{"decay_fraction": 1.0, "final_lr_fraction": 0.05, "doc_mask": true, "train_tokens": 126700000, "dataset": "wikipedia_en"}
Each number is 128 + 32 x the weight over its row's rms, rounded and kept within 0 to 255. Layers, rows and columns count from 0. Numbers have three digits each. The size before them is the row's rms in percent of the matrix's.

# down: layer 4 MLP down (transposed), 256x96, rms 0.15, rows 172-193, columns 0-95
# gate: layer 4 MLP gate, 256x96, rms 0.172, rows 173-193, columns 0-95
# up: layer 4 MLP up, 256x96, rms 0.161, rows 173-193, columns 0-95
down172 108:130131121172138181135132104147110046100152144096161113160100104079135135138111125129140186091147109128135133102080193152153114125132126080116109129098117142176146183190165119121137097161135135129038145154146162112082135154168126086119097111068066085113133122120104054148076102062105165141
gate173 108:112127137195133115152161090134111151167089093057155042084102096189103177130200168122111113124129091108149119118135126112129141125127112141148108186130141125142158134108131154106139123082062150092091162121125172175112153118112074134223131105137120142170160097082115094127165132095064099115
up173 109:114140125210161147126193111157203073107122099112194143100125101123088097124147139168121122143155146121170111146136100150128114100116144133091142205115113165135100139139154136079136161191064122085118134099141122150166116169057152105132069073062171150103142128069169134121163108140117128143
down173 104:152182080070166140121069166115087113146120148142050133157146131168122124125085072130140130110117106130133128165135145092123085137114152098172084073126194096097164093131097123144074132096189129181134127121100112117085146111095098137120164129224116090123044136116165157132122108133175112135
gate174 102:124105132095081135086147164145164161115067078154099064090117060162111123090141116148195165118106134144102107129101118132182183109144122161158167105075127115051157123193138125144111106074156103116125099145124122077108088119099127157162153164118186134071121161183111102100090157114161119102
up174 096:111124146190144177159139128090087192093083095075189139121137194134141086132120170125147133112092181160160086106117094076098147115153119154124112156119113136142167115153147135078119146041089158083135116167102096107116158162135165088136106151127205110077125111093148135095109138089150066131
down174 098:144168130048083139074114130119151145078082114140115072171130071079089152136101106147136094098109120161097170126142180114152108159142101107146164146150142133047123084149150141185145050180129088098167148099143103154145087084083080110161119144127121142146122107123113078081113081091138151122
gate175 095:161108134160107128094104107164083063101154074087053115125112078099164106146159187144126119136158119142146130123144101108152098134192143127082103180145173106105130130106083095182094078175145125137131194149114215089135099142082110146144162136209141162128141119126130116125167133143166172124
up175 104:134091116094125226149145097143141197117115161102121150137157120173157106090160144100158185129109159113141160149073208118176153145151095194096168116116119110099115136146096114100145091067099175121100179129141089117152145192098131151109152152194098110103108072134122081141131159154143123142
down175 106:097121094081158187123131143124110255125147163175181126137128164157134142118163147147172129112123183098135118153099166115147172117086126148115143135047138118118110145107090119125151161100099184083126139087148083229146092181134138140099123150148117095112131101101083104131095133146108114115
gate176 099:146166085179149131136094142106184188134111137172117026144159131113115166170147100098117090168119086103094139145105114082132174127146149121116118141130136104142145115126129119175184153116113162132135110130083182053165136121145099145129087116140067090157082107191158183108087167112189113158
up176 103:071140071109149101124129159094132157082096117140090094105105098110115127074111165131140119101140070104076148134168193118162162131159117066148150128148130113125179150074086122129121121174146014136136113115110157121131178095125088082083085149170140173158126161164168101133153089086122116099
down176 096:122177148080108084085112164128142158119146110084153066124162086133133158142080098113170105190158108094146138105183121108104138120103134147110111126107150186093156162165074109104105195134119066134041163173114127165118108121060146102102124137171102175090167144107144163119160118176119086131
gate177 094:150169103156136109124148099176152156120099123118124102164139093062167156144101098056148133074098134118111134152141153055140101140087093156075076148181128118151100094161107085139099130100143158170087124081113115065052118101117179135141103113130119102157131134190171097103186174149157136094
up177 086:152138128170098093141091163097160102096117135110114116150134118146129102130136145142125101103107136207166124087145117165133085098113183093152066109129153155166170049131088099170144072122119122153165066101139120100200078132140144168147139064166111106165124123110101149114089184192104075167
down177 088:069204143157175158130104136050155072147152140145144090149124155101089155133166141137086113134121146142132102124126092175116171128156115142129127094155099121127089069130040121119134153047145147180117087091125093119145180111138102154129081153096150167164121110142081104124158169175177124085
gate178 101:128084132151088180116171135111101068126134126194128151107165156144146133079105117118169143139159189151204113110079148109124162101162085102170156149135105097153103156138113114124144118092164098170149165141140153177119142171062098110111107087121119136120062140179130143036092171163104136176
up178 096:102048103107136124112133120119136166114078154149156172099071124111127115148147154099145149107182131053102096134099072093160140067085109119147128103180126129046088187083132131110142140087121119197063131146151147144150095137161079168126068117109107121142147093150146056141133109131099128136
down178 099:130221181121190160185128142159101143170129108116145123159049213140145153145142151130118158143107090165114183123112114127134187121140115139124181139100153147118115133139113132120117106141105107112097124103109170064092112093172170124115139119070127136095165111122081147219117088095142073122
gate179 096:198092188162133145077136135103086097117159088159132130184139165119111159182149145035136146133138160134122155127114137110085075143161144122109212129081089141108085178125150180127129134134119125091148162135134149140120102099138099072120108106092107107082164086104109137128091198101111070162
up179 100:101092163121130088172120110157151036147157117121143174140040152137129107146170135104125098156204151153054173093168121175083128114110122076146141123137181092089156116106184128151131131094162120096128161106125152176107109122125133135116139158130148102180181155190091102115131079106107109156
down179 104:078149152133153112128129118143100191093114075154000120153087072144116166117159157170144156140095148169129130114047194114104090119126098097180084142117139095102144147161138113128086138098133127112110126108112132147101114150085130119082106117118150127210124201121180103124120108132136131106
gate180 104:090191173107118107115091163177122114110114110157123097170065100171115139113097178096132159121149071117141088159091167107115101130143089136118156138100104166149019087146117115128085152110094116123083144126090096102190102152092201122106154146101134110105165185130183091151117166123144104130
up180 100:124106154148187120043104121042100102130125100146087105158123122116083095087114145126189121167123118156103112129113097150138099095118168169149111049118131203126069108100147146075167170164079148107185103133160112107113078066153083119156120121131135156109121133114118150111182140103119157165
down180 099:098150108088118138101194084170137067156133142109177131109105148116109107135101132125090098154138109086140131071186095082184086114106088137139114078170166139088105117144154118057159164108131111085155091196165169103145080081089142181098132125110106096062139138097111105179136125150100148137
gate181 100:164126153078184189165129070133105151079110154161122044180103119156089141136118091127190055145148106150078131083144117089148154144126220156151148143128115119110119144093150142164139114066145112153084105165150110140119134108115146152139119180091172138150077140129130067134131141146074127104
up181 095:101171109068078098095110150146134070180154106103117105134068079154190184122074107116117141068105110134088122127154120134129126171129118128107108075129063165139109102106121129126067186119139110097140134095068162164163142123111128143151085156097085147140157132194092161162121164149080076151
down181 104:120115093157171040123099131158137104093119146156179162092171168155141154057111132104122144177143156141151072154123133208100094129124105114160135159157138192167151147138159108090144190086147103146146135113157129161095137117165032098107128095174140119085133092173127096147135162127132104093
gate182 095:159144112043129127163180164114139086145111162183129133128108153161141138141163076196046108105112100104162132195151089127173142178097132158152117145146194074148181149133138131157168123091133146155092074136160097121084095131143129104133152105175135093102120127102097117102072170134080117132
up182 089:165143129081068066133144112118176122070171122180125132141129143084157132084137140094196126058183110079126124108139148172107106102136092165147067133156172151123128087150101157094101143126159105129061141140124112093165125126099212139178119137107159100093134088147209100128126139119120127162
down182 090:103150129160154111164101161140084149150125162120196130100136065104039097149127133162066082157089061160066047146092157104172144152131136113102088159133161100141125112127117158145146139134136186112134112111113155178084138191149159130162169100137113067124109129116083118095112079119138130116
gate183 090:113155104129153101143155145124104174082073131120162116153092123109124103131138080180096127116137115137106103139188136161144108128102147178130202158190093103086168118040158113149094105082150167114131092131159151096157123157189121161111164162138070090100055109108140177130089158080169147126
up183 091:146141115148060103090138177135151140181101145152140106128084089157070073176160112174092144106133163113121094118115155076108110100103118155136154130157112091148159126066135175147137082153131124033137106157115161131181169121170119098165187162164074128131140120085108170084124171096153119087
down183 088:180047116156091160115129071150118160107124176154123074151142170144126154134145086184158140211138129151137159141119144145060086139106103118142099169096132143107107127196121141151190209114130081103112140158151114187097100122122196155134111128111129073145138142130174117128153096183116128116
gate184 099:123127087191114155110143111156141158114165126169108113151136149100147168142151162077133145201121129169122108142155105166169097123127153083129154174149129199144093134132111198092192157085106098099128139163164075138147118106101136093167090177210106150207128124122103154132138106141060143157
up184 095:151142166130107118140232128130163109071164119128135063182179163143163133096172162103119112152125147183125119126119137183123135137115164121117114110054131110136128157163063132057080139143135150154155150130108141105094070110146160119136107151141121062152136171141159155064131149054114091111
down184 098:159135119181160148117081086135115112176103073209157092095098125146157125182141123136101144128125031132173147119105138097121080116098106107172117173172128118141105126127133096140166148110190158051099182120146090169167113094083081090155119128099092129180113094109121147154119121142118142181
gate185 102:150113147141153117162125157134134099115161047130108151143081178141129125107215188112132168176161106117188122125136149149118110133129092184128100157198138165086141160141143089126148125172084133144136173105178183128142128113178132131090088126083180188134193149126085090135148188140112117129
up185 099:105148142124109181121203170170149134155136157145105110088126133054150164123117095083142118127083101191080082131173139159152200160145093123147170094119147157177162100165120156115155164104072144171150130181111055145116163155161139150133147166116049097140125110173131117133127119108100129164
down185 101:107111164151096158152133049164134199139116160143079145096148145155102171173102137110098160074150213105105070109138124109146179102122123130112137091098101138166111161080076096153132146112102110102108135145137149000107125141129074126133088102155112102148084126113134133113127082099108148129
gate186 095:127173166107109120119116088089141134074142182142135092094095173109125128118081169058140130103128152098122096183178134033171144146074108159164099162127150154040141162132112143100136151164082171138145104117136127155118154162107118098178126121114105069115133129122114117094129204157137143185
up186 093:181068103183147177101116165099076113154104121108164112085159155159139134130128075095081140104090133138112133152129102107070124126170127188121123134175086138173146177099106103103142077101122136152052127128162123069134079141109086084074172156095161113062177124113092118107116099114161144108
down186 101:136196149133115140133110126106170000099105160158116128131085142162127153131110111129089168105095171157155140163114131136200176143095188138102182144107176133131125132154114092160108161109127130102122166157155193094071153181104085126176136131137151124130100104160106122101142110153146131120
gate187 095:163111137100118114126135145161156165117102167053109116121113064102147114195094158161102126071157090172115159166071097133164166109105124091115093105132084066103116148187123119101115123164134151124121146193133105186126074128108119115116070156150109114137133184098091082188102150135064139163
up187 097:134147116145124079140154160115092115147156071191134162185125189147155096094096106142101087195155163114141172064143175092132104153153113172192128138113160099087139100068130122096143123139094131130121132061178109137111123105176155119114156128132165110157129140147219122083125098075161162113
down187 100:149114160172139134108078131116106041160142190122117070115118075119172095144086117158187093129105111188118142129161082122211143131118125163110142137157105134117142165176093133143111096135148139106124135189090129067148095134170105088124109178098092131156175154078124123161169123134058099107
gate188 090:103146150139125101170128208188123158092103161171109123110187066144093160119121151172122105096183126116115127087137088137110125118111149152145073144131112079112138123095212053148162113148138168115162133175158157137128132106173118102116107168102133073202156118133169096150075098132073130132
up188 089:087075125162099101135178102103152143182080151150131073165116126107141145131143125127149205077163147091138143123135084134153136110130100160140193140133163150129148159152086223132164165096046153138100145127104086135080132188122141167112136099091167114132139115156087117139165204127163104133
down188 094:106130131093121175155095073149110108143141093158120092150099126137149057101120142092108151118142151105109093150070210122144178130143128116137185157139047159157107076084136169180140142085080118152095158076082154151094162146173162152132097077155120136088101167135065120120133144117145131075
gate189 092:133198129144148109169125136125147089084143160114113124165096162089094111112135148091127103141190118166174124118093130170106094096094114113158128223117169136154150126147135144145135108163071037158132126145062073142166137157134133119177161133104077132054151118110179112126126170090156077122
up189 096:111082141101119134103114055168154145199177135138114077146185117132136133149078156131122199118123159107103105144171083141129195121151108106088148076127116128144137095144119161068116140098138125068154165159141136133157137116145140186131078166157101130122041133079150113152173086060131108139
down189 094:126130078140154117057120131153127099185143103095077043114163106150128090117105145136047120117127174130118136131121052091154113144146092071131122042164088115066106107120122115114090112079154192118123108147116156131157117087122105155076152156059144164132084114109137119108132124136158095146
gate190 101:165123173087089198132081185154123120110123137147119137127124113123141149165103113138153128128148179102147121110100085112179139109186119112161120164172136075115192084093179115076113094110125141155169083120123183105116145124101112159162181098128077104136085141129146195162139210129161201138
up190 101:077121133153103113150133176121097121152145116107083042161032118117134143106101123155147109137123179084107105067114130150118061174137203113070130130119140102136150070128097132090113116100161153128148121146185126125174085151191124144136152131150109116135144078140093141160164195151109095083
down190 104:108150166103150128065106112173108173129134151120121084153114104129093115132127123094151196129122128098069140087156152126131129116140176112100081139092152115115159071116126134139129155177078209174150147138118102189114099177136168153157141135130104070169055152167134153109193191102126180166
gate191 094:168172136119126166085129085169121171088113151157138082120113095130155150138106112100161099165103140113105135135116086086132110128081177071174137083129137155074117127104215130149116125127110120107159088103138127102199043108117152135154185133099086104145101074102113144153195107079168130179
up191 096:130155125145123146116141048174064215097095171103116071093149094152187157149126167107082119107178130105079120141101144113108142109082122118127123085126185124110108176095202080138201116095127096116149110159103107091187102127179114156121174150137132094136133128081106120143134108122089123121
down191 095:165179118137156126097156143065077255121138160078124063111155093170120168159138070091141129128138172113156125091113101122102118120085149162087099136134131083109127110098136129150134121083130142127202128100153147089122103115122160107095103110154171127113107150119159157117157141135210097109
gate192 102:104133123146151131136134165136108146121098152154088106113122107093099149132167124066131146109115151125163096122184046185171154144078129147094088138203076134107102204178131140118157198154094120164085094144093129068182162122112138128161195133137099177143126068137154116126139124118100173121
up192 105:128079161073124135135186174040120152175076119148095079067096169150154109168148133065117123114106067130116089150127110127143101121134091079103138142120116066145182115136165117087104139139120117138177125109085127093152100086126140102196097117223133164143130132125155147131103146105172132111
down192 108:161132106229132153093117157086104090193141163159104221150121078106065132161147096097077145150090139104129145135106135152109128148098141097163147156157119162106144125149054155113125110137090172095074083124167111103096158121131155146141119132123173123093070095171105153129085177124142119148
gate193 100:198163119134151141111048089120120183131127100108060116156161125133142113126126146181173122094201118167104111100117103170155150145109189109106109096139098107137109115124136045131083076103110162076146156178146102085121137098172060180120111121131135088153127112162077157140120093095130093120
up193 096:098120129112087121102090118139062137164126080121148115160129134116077118165169135134152145109143184111100091110108085168116161152130077150136131084120115114194113137171100139155186139167142138163128074113092205129135155085180136140232183128091117114153175071126081132109108118172159146110
down193 097:129103180173132091147120152137113185091098135136150191123134139123140168089098114071165131178103171053125152112120169084075093147125114127161171132160105132170141099147162158162105195120111143160152119121104114255178120154182151129139168131125116129133153148167141146120087138153115139119